Weights of a small transformer language model: 52.2M parameters, biases.
Each number is 500 + 40 x the weight over its row's rms, rounded and kept within 0 to 999. Layers, rows and columns count from 0. Numbers have three digits each. The size before them is the row's rms in percent of the matrix's.

# up: layer 6 MLP up, 1920x640, rms 0.0458, rows 714-813, columns 384-447
# down: layer 6 MLP down (transposed), 1920x640, rms 0.0424, rows 714-813, columns 384-447
up714 095:499589500527462472456500448487432561493487431456530446502559511526588496423501490438449468574493480507493502460468486563485510479562458499522488511493424579485455501499520527556485530499490537
down714 097:501491454512499566477484449521464507436487475540494535531463500497505512496463478451500557488490456474530506464385491526520555530528510507488475564563581445550426535495531545539522492567450598
up715 103:535508535588468476578513446529512527465548503543528508499547534517505443585533574479560416515482479601491558600539480484455549615487515491541487533533469461450478480495450517527481452535501522
down715 097:447524474519498517462569501507443436510481529458492543452498482458471496509495476529553456412473466525452465584510564559486518585527534487587496522521521475520461500451519515487475483517513452
up716 067:485556367443584540548477555455566496509442582467459493516537521540486463507484502485490499480526513504505540461493511545585473514530492506447528496476485483586493473521478503526494498529533554
down716 077:543473519507496419491570434464482504346578538496437517505532552495488506521592486424520339458557453456458538535469472457514438535577539509516565534495500414465576447516496592451490530546538445
up717 103:475509504481523558443579539463508467548516489518495467471400515553465470536455473518500428512557467526434534520419584460512493476455558516503472520544554513495526504503471452433465480452486471
down717 100:509520485476437522477519525504512477497486558517482497521513468524539500514523469559482440499526536605500503428511512501545467541410431492498399455500518476521469459527521462399438435525491535
up718 100:544548545500497487452486520459513569503490459458583546505499511547509531526535467489516529524524499500429447460549471505466467474495475526581458499477462557511469493514494539527499505523519456
down718 099:498503512460502457484454480483541474404499491557471443485537496419464508466552527422502588501455464526431547482580432517472510538456492550505497493477459499451476556476560460549534539536481490
up719 094:531535536484491453516533541465430483432451545545477549492577528489606471490572536585543484418486478468409411568519549517467466472449516561477421488512473427554475502537410456421477534540555494
down719 093:469513459510451483603442510453508473525485552496490454511478501447549457507457462466525548488519422532528530542446492486487495511460466504489510464556538517520485450515457566522490485467456459
up720 107:435506504506550505533458411559438488486519510464498461436495500387491499515453470530516470488525508553516501439497483436439548511548491481503625494507480434492500438513510533440474528520458538
down720 099:551537446555573461470535424547455529503504531483478455494462485504476452507532482457484509493548464533554473487464499496524529484534455567555491589586472481431505495474470484439527506538486484
up721 096:502552456507558532487539510519527468517550544476547523522526458552532457446523544488473545428437471492509455516507488461476558536518476474494455504452488462518503510462493401579509491508531519
down721 096:538473544509525446447495543486426461441492559493503524561560528507487540484541534465448539468565525490540500445464522513427452521518450483447540536564503488467490524507538449442452467504488499
up722 096:495526549480528507485514467488546498515528486482470458544518551514546503421473470521494534518471453498573430509512528508512483507498518561480504519474457479560482475498495538498464565530529523
down722 094:375476507533430473511471454542516559501486554528521445554545559505532550457408481490515495503398462536549440454557512459492537451492503539491537451495467511490548452502494448504547572473404518
up723 099:559510543553465506550525460478475466462473458508447477464489439554507557427499487489516449496455539501527520576539514520441499518513534475461485518502538579515552515504435453510563506515488518
down723 099:448494513494525458485488528536482424438583545466554497556497513494448464533415525535502491511559504499512490545487474525482498473501554506446619516486475516499488553423423530477462508481514463
up724 101:462469488443569491525519462542513495538575543430538524520431586517458507513524556507492514489587429590473493545455535448392455432443531550541529438504517520441450480485525499480502549448463487
down724 094:497567493496522504520474506514463472501546484563517454448498489493560502457525456531514535478602451469497477517490425420542517533551453532458523523492492549483536511457536508523483496529554522
up725 097:574556536475565455558470513510458483512468428535465502499418498453574468475448498493418485460464526527459477491486536510482533478489577463469522503486532503441511568487476578581437469494517478
down725 098:442526537505489547545496483481516519440502579478493529460537512494447484435521535519536554514397429489518518454526542506473499536530467495529465488497476474479475486496491528548502479450521471
up726 106:497534462501517506440517498503479586508469476531541568468456493508489508534519472472497490518516428500490496445484573519452548462431532555495529529459424513442446564451409444424508596547425473
down726 099:480486540465484440472568462518499576515466516503537525427440489530487666493562525512440473545480592517485522458502485451467376433390472481502452484540457526512507558434535544454490526447559476
up727 097:480461517560496554461470541452524511510512458458532553495467476588476478499507540465556503482495469491459496565517429525485563551505520564502540531457480533507570489554460504479516439506531552
down727 103:537517486518537414542512480578475454515498471481431519500461488510474493505470524481515487482463505588442459540464469581473455499500494559489486478484487443532504541479528402499466444469497476
up728 095:502498537503502473520513488436550566478466456485505513468576533433463564445568513503477541466557481489583515468592397507519518510427522440589465537462453426520532499482531508513449509409490560
down728 094:485509414572519461493513446558488454480517522460463481467509531478477527552473529484500495515459498509526544481496554516511479516537484464523532511503555501516510521486459537531497516467520463
up729 096:475452514516431491478450524408582485565578464496500431514474515469540498432530463515500534523466490508537522475507505494484524511480513495442518434501554439560515547447471505606525505470500531
down729 098:508503450547542590489583440527467482507471530505541457382466489573558494534537492460514542525557514421485410526527474554537455404577600510446511549496416530394519515457509466514500559579505494
up730 112:494432552501569586490518529474507503468493518491490508428462519511459522530523531499540456476518566528468516465554478510524475441481537516523517511550528481512433457534501486512543397507454533
down730 111:512527460511466536515395468418448481489573494529495478512392445500470468427473452556540554466554576554508503463586494465502555516513475445534583512466501491494537479522518474448485527494469487
up731 101:489493456537453496512534502505459491439476523537487548410449526483493496454514451423503496475489435529540576513501424497482446513549485609522462592470516483493511425496445455492465499504562453
down731 104:523510434557504488480523490516464470513539471576514509543485511387554490449519562510419487548425486544541513471498496505473433441507456546482487471510519515431520460486476495490532522523517493
up732 093:523495495537534403433547507482505447554519530533572468467462546484521493582523516510422509501601425479447494510487427497485535494522517548476522507570534464462436458510497565503508495477502536
down732 100:498527540519564512468497401524479385554495515505470457486523519418594529488505468471612548511481486473484478465550484470504530539534593521550525478478435500422509495470517480490528507557470536
up733 097:481542511446548516405552439473517490503531530476525522516491501545560582489587465471539525571463509476396452483486476495526502528500442492462562526439505453534479456579468506423532547481536531
down733 096:520539549541453500461453448535587475571468552526552493493488565430517382484434483534478507471495466460507473536508417494575511472446532522493470555465548484474502579520456482528501480550471400
up734 099:501463474469563529437484542533469504549513472509522451486464588529592531479535426519483563551531502493497536444498488560494589531420539450488534531547474525523585500538399525536528486519480437
down734 101:500517456502534509492478598482490542541426501461474482509502492479510584556486518491529554502442506591468458487472492476507455520509511435479430513461466478496479510450485501514509489510503523
up735 100:426537560553500477538578488479505511474500476433523514500436514581480477607479446523549462464471423493514451510480503544494495504467486462438456458497477488539506439574501497452494421522499487
down735 101:520499495482486502488534538507541430486578513469442459545534436505543494582444552513496521494478585509488501469507524493512552493489508495507538515545466469441446503544510477452495504479513459
up736 104:496498452513520484520534576494497474457479495532541471491457485484430523464407543451528492494570522515494490484503513472477517446472499478511502525509527453509485471457479505496516520562516457
down736 103:510456467487482454584494545507459535462510485465466485523451448417485478422443597380542505545489495524502448461595525560479513435521472473448518555597559511518448487520513543417497439436537504
up737 097:497512540499477520515523468506386434591451584503553535475460470480432510470458468527528530499541507482532585446517458512483582491522452543547514459502481495502520509431488527512480504509447553
down737 097:568456451537441512524442529547498485482559419452470517523480519502544581500492575500562544534514530445428449512425507582450497417448511429561590551509501536454430543496533424512445472539509543
up738 101:487490542521442481528483475467496486553573424580552581455503507464540498497420486469436434450542508511560494502473499512495497550493618548492512466485494517466445489528527495551546523560543437
down738 100:445552582442500559541514496519409596506524553443525489568511529526515472432525498531525509548513460468562504459518525397453496474554492568425501494416579501543515508505515589497561482509476495
up739 101:480530492518500504463481500483458505506494567541494510511502475496548435570512569531482520518520445533528519439511486485479536493529489455438479497517524413486516535537502513495484510466475506
down739 097:499478550547509543431511536526500441560539501534402481526519544484511474495572509544566450549481522501485546510511498458476568492490587511488480574464529544469478555546487440575483492532559484
up740 106:537549504481538503420469530477458532512502474460443478465464497542476497454441487474544439487499527496473478480467471556490562483569526562465572490536544527452404502498509517473521562535460478
down740 100:526521515514458549514532513493554482489477452409458493485474486464613544475483499515536521479463478433493541551453412515447479540478511469496493527471539515552450500522527545472483486462527540
up741 095:517551515523491503405482475564502549473503486504498484578532474469518469463570469463519582476549520499567506493455507520452449447566514434533465502500464465491518483441534508475531415471388520
down741 094:516496452594521487513497493501501495543514504568524549488489436550450471447527513505486530471492575546481527504480458514529434549485481519479540426434528547531538466432482500491508467457534529
up742 104:489560490483531474444522504551546490454448531513531521470460567485485487545531471499537452490450504478537487547429479554534495516546534518507497528506500503510480496499478479524495460511520554
down742 104:526474505525459510469461530418565435458467487503495530488468496494495487541501487545485515500479487533548533517466516470467518491517484428516548510459548511514447519446484488498462489456504529
up743 097:563500587446519459432394446499556504508486521504530485590458500524534559481562462466542521537479459461505464435466505534441523536552578494488492423592474484494483432475482508572528539519506499
down743 102:467455467461467498455545532452547505484453468456541481529424508481449450432510434572534531483513512453497506492517419466506569466481482462570485530472546530504575505485548534488487551474461507
up744 104:491522464531597560512493494507518455448499461526496516469490483519462543498540507414486549471489458481520529493467476508532544515338553474529453506485438500453461549380492509498477508512551483
down744 103:487473518483447452458455400444475478497523458523512491515455448492475557419417627495508512540558534536561463454581468449469542535492539523504538570492533533533514520494504485541470435472489552
up745 100:570561559500453446453492482475477539481508485521542494554448467471517447535527489510523499525490504442537467504492517509480506484528513468508498477518477537538467436489509528507575445441495531
down745 108:508513534506565545490585399459466448530528589594475542514518478524439468516467525532469556493519523579480469523536452502556468513480541468475559492542507477575485542569546483565523523447521531
up746 096:476469509536504502516525619455547561484422522501497576488507515480540463490472483503509496401427534480531467561524511546505476523526529485508549573526477481460499514475519503428463523471648487
down746 103:454489494442545528502498513505497508531478552482493539463485421505480580578494477451483523461496477606524532430564507505494448530526523531493591395472461553479487530563443541538468484520534505
up747 104:517461486499469520540551475516493500420513514585556493470492487428495453547512560501407495593482501505578508472561474530534511490443567560474478528515422460533494438485575535523509485514566513
down747 106:521609477395504504541481572459493515512544535532540451497486425438496504393529492488458501492401510454470492478437509475437481587475516519500417482530470492516420506481486549511473483536446496
up748 092:474515510521471523440559468495443509516479473493485442561501508536538452505590521464467418482456526470481505517488437515428545545580502529574509459496558475506546494515504491495535508516435518
down748 100:512462470512532569516453499444468547521501439523426476499463516584597471462464487456505496531514477535559518506545462460561476517484488522514420445503520448490427543407532568510491540422501520
up749 107:465474449508458514492469479497539485454501456550487566432507462501476535523522533507474484424548579545418492493572523495508470469530498471500493486483528487510504511469444523588502489505491516
down749 100:438491482599431472450433400457479527484498544517498513481493470510457555506544514479484566434557469528401533470555461622557477487417502501486443399444478432464421505542473554556425492474488544
up750 104:523512456479505496553582420426542527520589503435477475570536484526494475500529502532431484504499495489488526405467501529472592514573451481529557508526498506499511510481506564553463503552466557
down750 099:529487471502556548419485501493418457466509551507540470483531511459440489528479466517444551600512429484447490464519499507468488524557473506549471493429538486458541437488568452550500462543510488
up751 095:467491473486491514536450506470473504474548594523463496534513459482459423482504537466546551474496472629460515476527481550517437569443489521432468455489530532508503484433497477549484540648502499
down751 092:477497520493433555496580561522511477562521532557506521553487488517551477525440425457491580492517477402526510490517474469546511593488458526508475428469531522507452535514462459426524512489592474
up752 104:499482473506485528489503544441576493546533518516550533482489481427548563513471527477587476483509519465528497545452489446529462453523495499445471533509515432483522512541612489474479516552533482
down752 099:423519520490554444529491426526489535407395555506576505521484528399480508489429478509602488450485506558523497519584501487569457503517548459518485534511428522460447543533466560494468537491534517
up753 099:490515544494441474469483518551522497525524436437535432533482486501426544505553486507448450500459461506452502501522423400499508524498492504495502615578550500534456518564539495520513575564491502
down753 095:488435533535473477488542536532511511439506462458554542472516493486444523534471521519536508474497499528457499539559521475503471477486458486563575419463513477548518528430499439559512492434611455
up754 104:458540540449490436514467501550465524526524547525501498415477538470485550432498553530490514473518533477469541504511434534532467472466544498528426486565428450556516444521516503532528469485552466
down754 097:496457518549548509479569534542537480462474497528464482473447452450557522443565548473466479517472435491462512444435503484482497508535477465480523445466483514476489481493550441514500519506468523
up755 103:491520506506526531563538527507444544518497463554566496472438413477508452409481533445515485526589555520505480416503498503570491488468448518507482537505458475471472495533533482454509534504484519
down755 101:467505483486500536526427558466521467546459494578483501480566544519425473475563439533401474494507460467523481560477544499467427521509525474492556520521461622447453491464482495518550522521483483
up756 097:397497448552503494442455534506539567501501473522482507537472462588556496517465514465513534504519460490448504473562531533457460493515476571534504488534446423464460542509527462538534560497514512
down756 091:504422410538493501524517434506436523482548473493530572473537551467561491464531442458564490496473578548528392539478476508498458556469516502519506499480522517446539483567577537518492496488511527
up757 110:414496504476509507520523489489546498495547515494493519527525535498434451552457509454529476465489495522507488426524504537513496527454412493533553516439547506527502479452553512520493453480396372
down757 106:540482484460459471500459464577590551512505522519581565558523501577513457514447507519514476520504527633496523496504475547534461462514471520526417468505481557553503506473502461492476494539486444
up758 097:469517561479464501513541495467491482461439484530544523480424575438476528449472456533521501459464487563437447424460467528530499512499582472449473474475461564568572477473541546460455485512497497
down758 101:530510577440503471497469473496434511461459490466499627569522510501571524553487497518486478527519487452496495565506572481488504471577528459515521529502533457516505471479511533494496482506488498
up759 100:443485509546551532493512472537508490480547495475481547487525422442421511546498546409447475534458449511551530538551519524543507467580444494472486518433512476479477529529518444546470545525415459
down759 096:501570465412460476488496492499564463500558446531525576492559537470450520525472531547536513503564541524572397489483497499502549477464375503469396485537499507430522463511533446530509481536483524
up760 096:461488451506506450454545480472477522477540428495461464531522497519545494459495519515521454519509524502481496515383487471480598542572465506536491591492486509560484515442468540470498505543553460
down760 102:486487419478496509469526426550463531495434533476464462548461538505514425531453448521547522486532499524550514465496449521523470568472506566482592474545512444469458513498483439441543469540530445
up761 092:462502512568556466450478544487483491455424550457535525506443501503582492472546518463431464570439540481486463439523516497523432506473482519475511508442450486467483551525515512539403434478511467
down761 097:518539446547515514447460498462536531474444461511542460455494491546465442478531487525482509532509536625465564533503513487501463444484531505507512487403512494486430528502550511479529520493459534
up762 098:496505519532541526441508501423481462497557537507544467387436490494529420394509463493437486490495478505526488483488443505551525540502580465463588540472454516493538541576559535524506511524481486
down762 096:533503501459498424537464547548445549532569587505449492497538542533450467514531442485526499550496539531526470473590529477526509501516482467520423537459489539549498522452513603449502468498505506
up763 102:494556478515483577486506428492449450485477485461542515457468511502534537504573500511526458548584572540455522470403508566432526529480490477444481488490539525474527495460486549396487465482503469
down763 099:452528466513500490557483518600567512559474556528536469506486468478548545537522526442515482473504471436485480463583546490460511469515568486512565471557438538504505486464447532479471459460542517
up764 107:514523457414462520522463443514499507486515487491473525481451538466454501475485483507518465463529545490428544559517555492495545555449495461519538513462501516544446526532427543493507480559592521
down764 094:507450562506484527517517522413556491488473533458526437497485488478402444458515498535469465506532506515541502494455636551513530499462508511456502511493540510468490430558530463514583551496556486
up765 096:415495514483575484514481486450482441485520515526470511458517520434541401512533440474460455467480464546465494500557528492527541517499480526526442478502474522418464489547491503558545503470517468
down765 098:542499500442522494517534504529499486470545521460446523453545470473473484562462509477447532558400474484419446526551521522487514516475471563496503523445483498585476468511481512441549474430526452
up766 106:454520526486555555541477496487583521509523559482444563490495457507482511487499498473536508506456459501537442521475473516487528509544512513531502475427447454479508454459444497533470473528564548
down766 102:539520562526473525540548489470471508548534485516510537488477532441553519551455455524510549493430554622526469594475434476523466565461568561525523463494475494468516548478521511501494483464452535
up767 108:513513501610504466545502481549585497443506527463492523430501494485458500533523538515488464576539443520511514502544445493518507460504553487479415478423427473466505505523494552494470521501416497
down767 108:520512471514497437500472471574497492522462549527543530556474435473466525515467487578557526462489487624487543522539451489498531407427461510522423499552532475533509494589603507472454423456433510
up768 100:461472622495483434519555462466518499415487525517481566517455575539480517465583497472552477516499512588498510505568479481474474552500418446519511411599498489514490584424491520535557473492463474
down768 096:507530493504531530521459528556524436548519536546478485425533529521472476514537566501441500511476477406568567561521489437523449485499541520542465481574533494571456569485467456559437506525446484
up769 096:513541560469456478517497452433599436507543466433522482502512519473443493538430441501446501463532580550476488474503412470428569423506500514487463465439516421538472532583465421459454440485479471
down769 095:403514431436492548609484515477491471513457429507480531523472374550468527496482421442572473561517416543540443357435442527530445449510585555502420489535527468520418485513547496572481549497484544
up770 087:493493468490505481427576480519440421455552475511577522522487511463484464486515544491519497482486561531471451503501419548532495509468550566533475496518533462473552469505449473492501455532580532
down770 095:593497504544552504417521394585480489507559501501480503525500493504541496496480435476451606523550575503491551547479506553548472503496520454581553446501531500504542498521396487501491529588594480
up771 101:549548476533493474529427478470546527489507504489501460581514474488494459533431549483529483506507569534387554520471508486547475490452539521451502458574422501491534449508520522534500567433474546
down771 098:515526540531545484480498471510504437553562493505528456568518495539460457461482505510462509453490500485513510533491523483481544493496504445483549502483472520471498496538437487506540504452523454
up772 103:482470544666507451563489528543481582480465499488478547520428461451508487493470470513510460530482518449522524526502394411505518526415536482462407519523477501567581497462513491526510490511460495
down772 102:401547423470591535488506463494470489456520520495481518512502517605543504503519513472489522504485445559470498491420497508465520525557386564497505508535503488506491456451458553438523504504563500
up773 103:466443495430478487480481563510442557562451445516474558532517472506465466460520532466547511503478536526537497492575446529475552554498499479506522559483549490456485430592487456452547469532483449
down773 092:463509517586503503470516549488477550540486456536512442428574435518544530470462474490492500476440472501423519533470456552522532478478434588480455495503485503456456450553514518547569468501482498
up774 090:513562403484488493446591496494453447526559483468486543557553475420450514530441499480537534550525521485513553495457542510619535415479579447504530442542601480527475540528437488488505448505466438
down774 095:418436500555464516531451474579476523552518556492540510540453478542519486426416537489490508533501539586604553512537382488504562469437502431573522484444588477550533501507495501466531568542456503
up775 107:493462428415525527517461527411526548515466451425572514497596504522503534483522549478471514488515513458544531459572506493481554556508499463494535526553508477453604466573531569503502611549490548
down775 102:466515554478536548507518452527487485536475542569484529451517477489504483513535496430482495522484454501495502492486551478475504570518477412503554455496474510390510357532550552525559473494514525
up776 103:544511483550502502568507473536529470512482473501481527482520458476501515515498553412458541501486497520549516464411536450530535489501528536484470458555548507501452566591517514515452488492470464
down776 100:480463517551495509507407486539511536484458487519584463456491519434482527504463533540516537485541444477509535576500421480466540477483466454483466488534471453403509504541464533528598514512526458
up777 096:487497519446538536446549557515512480526512480481407479527530520445454505513567514443639513540535448486506512506488539506506532421497568554474561524465436485449521515452484533476470598524453412
down777 105:607431492500470517475460516435557508510579509488482524547536478529442455483532502536525486502473478493423508514532538544540507508516482494479509492457547504517500492521460521530569517496526429
up778 092:476468560508518447535547495588482491502492514477477562556478461461533523477485483463462539417481540484489603491478516486456548465548527461507536490533527522526445511534442528536517515520467437
down778 091:418507454475508491527435511450504548545469548477560519434491468563465503456527474530498498495508454420496491468521527448473526477492507598508485420416478485476511491539551492557460491467508452
up779 099:512498458507526507530359508464513401460487533508507484448505489499558444459524553452494507527487551526489565509499471538448544575516543513452491521524472473463546473605467400551471495541532552
down779 097:528551506461452548496608503466529466520525435511453449563451553482521501472512435575480537558522514594530543462545531526453463520480507510586559475550428455531488496484444463495471483552472516
up780 105:477483485454443501437503472499490455510495522506534483453441563457572396425552471488512465536511570470536432500485518489494508454493528458437503466521504494527464494514488497520554422521534492
down780 104:533499521560463502566476536536458511455515466457481437524519454465517574493506468565494523511505547488497497482508423452570496518480467523476439476528537479529551625511416462461469464439516490
up781 103:505468483592480446510565476525534475550525476485579509515469517533524417520539454523509514535443526494443500528573508495472433469492517505540449455553493420503523484492539429489450516509473494
down781 096:498544451480464489485460499505442486529437464485488459512535481481501518510461481518531551492494520550450501441475550475482477427551505485522502515519525478508453445480646513509471509492426486
up782 097:509556541474540517426529459483554462486461494490516460428522516511450463510519396506540487506529456526479486499533503479523529502577517468472510513487428534505482547487470512488403424580524532
down782 096:468511465491531504544532539554538610516446493461508558451521479477475548513482543481467535547456498571505404441461518542506477501517454432542475544475481502526467525517531447443433453474497491
up783 100:567479472503577506487465488518470614498544510556447486515504442512438486521605508521529486524496486500533552479561510434594516536506492539572498474455475572484533476386502478494488454492539505
down783 098:519521494467508507594517477569470479520458525552567555474632471497500509517491472437478476539378544574468471528519480467469432452544507481458505444532501543461466538473453541517477535490484483
up784 093:516541547427515475496525480505433477474448484463464452571490483443540434521468538549513447565549529533659482451525477544537467445464557616427569490470427467448532560465478577490505570511459514
down784 101:454443526470516482519518473515477499532515535442521520507496527541635555463490589477524510507438569545475491511482531451457498541442538517541607486530517466504478502524515520552476516518484503
up785 098:514537579499409548482484443585534534561534481486479524490431498444450456466427508527479541495478502489535517520539487543469543560507500457531555545567501501528462482507464465525436541480475477
down785 098:557547499440431570527401581524497490493556486557513567543544551525415460484557517476486576540494500459472482518524546472480491530510515522520506515489513447488462485463469504440531481442448506
up786 108:518568573420461480451560470491541576513507485504468522536460554512531514579538448516493476566504485509443526455448515630480476471473391509515468484554489542454450447521506525536472465450510557
down786 109:429500447502493463543469436493473448546493441525504575483456565537428455541531472482525445587518510474497554524434621547481465489502451467475443520550471451492539461446568574518483522516504554
up787 096:471490505519402501535521480469463491533499510461444501486512537529568563417512500467474560550487505478487522472488446554464497480516543489501427458419454470426486450535496449492469515496540492
down787 103:518524460513564527503550469493505535531457489525508532473427527497573421511464499506510521438522486539507586469532525470510462515509583551462518442547515475543522524586437591501489535564486486
up788 096:378496454505503428498521472504499494563540523508536530554450512442518469526468474468558567521476478538507554477537530494567434500477481485521532513538499454463473466485535521490555498413546479
down788 097:394478508514504525502499494407513493459501459522521503478542504527526477500495484463539482462449530523543478463509531485486535514481527487492475436645529533460521528530510505518486472550502507
up789 098:478459457513513493517523490523547487531458474562520559502432495512465485583567513502434579495416526473559491528508563541479533518453465454565521508493517450491498478571507503513505445493566519
down789 102:457459497543529545550527565557460497506464476430484484452498490497462427527519483483549604471551518513519509471522449505443490439512506455501531516486450500516532470507486508498528471541456461
up790 095:440502489539490554513556449485523460508495439571495469516516463465456493538540515581509475483511450521630456440482516498527478515552535423521454516514592543510501489465544510574477495502417448
down790 097:421491537486544442504415468441509472467502509520487523457500469517503516574469590475398460477499539478500493394425494494506432517441429522462566428543563511466459482415527470430476518529538512
up791 102:486477502538507446486577555479465491482483434535479502489538513484506528484528509573446487507492507567483497597468507485414562528520486541520497572527480496487473528461490541510528515495594542
down791 097:448451462481542541519515554487440412556507548571474536446442507518479485538424511404474485464489485535510482484474565528531478489454454533406494503493561503578463445522598494496462481468540481
up792 112:569449494415455450505566517509511500467479530502470491472474486486483479500478525474482385481522504531569468523530481494536558504471509522526467457503535467530519454489452439514485565515535486
down792 109:535502473457497498450473560482547494456460462532397516561436558489543481500540579455466542465508501668460490543459550543510479420497462457520480463482494504426479476580459528510464548559450500
up793 102:491493414439477519475435558509479552491454556471527483494520460505544505538481576404577525511467557443551557482415476579515455569547472509442560481527466503497526452440550475522414368500467535
down793 110:496536492487438379466520491465427567482500495469532522550508439450380487530452485483535515486494513699486538432567521517478384519563550528526565449491504474489465477531461482557458546478517470
up794 106:542476499439491523565545576482502532503547481508520515460546542582578504422427482516486528489514516486449479546468402475540503507535477528449527472503515522479499557570464601532491539456546533
down794 099:499489527557535494576428487524417553508468456500486575635491565439477412440472438502508555512526519503522541522445491488529450533582575507485478517562417498564510502514560449478573517432512496
up795 108:455503475448477411546501427527481503505453468460553529427542498552497498494461478448454532507541532544429481575494506519559580479533529559492524478504537510483489500512487387536511482543552477
down795 107:482454498524484523500446531508510524487472521438506494517507469482536490558516467458559518461476463587499474564463537488518550499497523525512438463408527516472409504491576495537532455516511584
up796 103:491392512525515492500457494492496428511484469480498521505480491501482516456556501408542563418495520510499505493487498490496541525496517522455485457508483501453495371462553479505479472507607509
down796 098:479494556477524546459503456455536481494506470482498506423454515439419475481508435553433448471553480470506503534550469520558565502472532544482481491523482486527494440548511539567520481515566476
up797 095:476480480460540476500458513461533549464533470442497497507528556533520475474564515576524516487402547498523469515506494513454482539458557534518476445459462503455476480551522480464533492515438470
down797 097:526491458568454519472529541512513503463517445517495432524540465512489463546480580482529503438521585511519499471438489498514480535472516495515502479490459453462506519433530489537430512516538530
up798 106:566497525446442601470495507457477386390457483556500470457497482510447400532529538492517474539522557476478553491513491490503589511533522526511450496481526545530529506449496501510457446475491515
down798 105:484458524548475564522450519415466581554468466544529526531522525481500488478517496503541483531487483561472502456509472482466585516503495525521479517575604552512464499505505520441547532553483483
up799 105:479560500489509454508504397494492440491446552514484446525483547426460504506521494477558473512490528455570499446491480561527562531412448520409502524492552492525458481480464434492493478554488501
down799 106:531512588425513508554526443503449497403541412484502481472543538505495524542526565474482571497504514581514531459449480561490507502468516500410556524492526583507487442445469487576489513417496466
up800 102:486432478456571460509505490445496496489568527492528484404496441443438500454565540500455458424489436510510469480549495525500531509495489495515548425550462514539497501579525466489504467465483515
down800 093:522471523531465456471493561473464527485583476525372418459507478555486413499523480487558513505519507532570497460574596478548452482510486500463584532502438509527467519446506481514483429449439492
up801 107:517453493461498472490499534488498493501529419459547470490451469549509515549504585555470505539472539553468504572545531468519462499570513448521522441574526507507484562569461505479506467528506479
down801 106:525457537515486477488523487529495532493494440538455548529495579467550522432492484537563494420522459505507454503556498558528533441543451542511497470474460508495504538568488458554483531496417493
up802 096:502470540489494505483503554468457436529501445498557558483536427474462466459521503452491532450498440522534534519469485506511518427465524437512521483463527507561525518519538473479473499451509502
down802 107:470561562553440467483493507565463577427486539440474484421427533500544484465431523530443447494502497522487572582544530564606500521445536521465524542553446463535513523536556511488475486474520457
up803 097:478448455557536525616510534467439469541468510520471467517503497473452479528456555512547485467487547479526461443420490430414540606528449490538515491537548461577481502436490489515451446438421455
down803 095:463450541479547480400472547467535474426474603492533514479486480522490457492472482519510476436527474518503504512524491525457410494477506505391560537543494458477571539475441502563497490509516523
up804 101:452497562486462513468490411527473516495487474520512548508500503566461489491424484518541467467520479511493506475528472549485525486478416477484457452484530429418531549474484477523466485538457440
down804 105:529520510507548512528582488567516492548541479445525538508537442513528458511471495513428571566481591554459576528507546522460531469470485514541540550439485502566481536417451538506458537471440449
up805 094:483538483526441475409461556490463552464513474494530445465479496474555449450522462433447448531521476515496506440485508491507459458552484520468489483543512464499501460468486575507510566556396493
down805 090:488466503520536521512527494514493484491496561502480532518513548456438540495461528547563528571504582545487541541526487446549507529543474427455561509547511551533415511484457434481503532423524544
up806 102:548488443521541486436465457498572424433519468446528522492508502409446445515521479576573462466541529517494515468507511544473433534496500470483488490510465499411535501550390508538443534544504512
down806 100:537507523531521496445529525464513572523539535570530512491431573519552509521548469509462571509558522562499537515415509498538459453448443562576444491488499495508495461468556525443441515482514529
up807 099:523510534456506435483475457435406513523552471484519395440521531480405567472504502492473547488475497414491561496470476423508537466500550570513535483495500506428575498501495507520431467509452533
down807 093:529489550471483605585531520554548532471548531504473531473541549509609454566520427478438504533465554466493514513457463472510464440498478483537533544459409518448480580411484493489553446518539529
up808 105:477562501564466554455520539563555497473522483464511549502490432495460520491530461547522463458466484486521510527541512505457511436571528497505572450487489396575545491583517520490524467561516504
down808 098:499486435494477491456518499443448467467552402467552484544427518508505536494551553533510490533491445513598537494445504488488500504521495477490581476463541499563442518486544606539488498506502526
up809 095:481441468521531440516499575463480519522527552583511498509495513459459569470475487494490537476530556475474416526489521472440544494522504492465512499502573530460463504557435490502554471545481475
down809 103:423437480472522446517464543460478584493505574515516549490486519483509469480472496491559522531498549526508472535456599504428432504508520459469433489456463482428416507541461546501500474545488476
up810 114:526467534561556515514518532549580481422519610477525528449450465479523537515543500512449496494467468425543443538516517515507526511457494538514449490435432471499496525505469507554518452481484575
down810 109:471478462556493483482516469487462511463503546551517435459485429459453502484496468514507536438519575544518523417539563459429495448477497516425598431429489543560562520501440542488436470456517437
up811 102:510568505511556548500389533543504563571554490479509532406486485463513562507476403545485405498500451432543509521537581528450512525467408489550522502500521557564480507506530553511529565486446514
down811 095:511504499525438511551420511485514576509534501570578449507542469483462523440410617530462507466468529524459500552564574462483561519497524487481502513573514451481495474525461603528483495533507488
up812 099:431460466487494505429528547490501534525538441462491467534525522545478477458498526500491469480503490554401504474471524460536503470568492486496535498537488529478527468522416476441501439532532526
down812 096:501494484463483549479501558495487559415511521601471490526521544555456481495550450437494522519488553450503453529527487514531494515576447565527411457517467496519485532506465489519553449486533523
up813 095:510485518526495562482503534494546534461526517487526504499540519502472504502509496479434475552441505569546540546581459474483509497572533499501496558495530533493508444470505516574429510587499460
down813 089:437524520564564454469489507472522500501502570484481547485500523492483447475485529478543514489498543449523422493486491496538468512484446534530448470451456526518525454526513569556478474522400486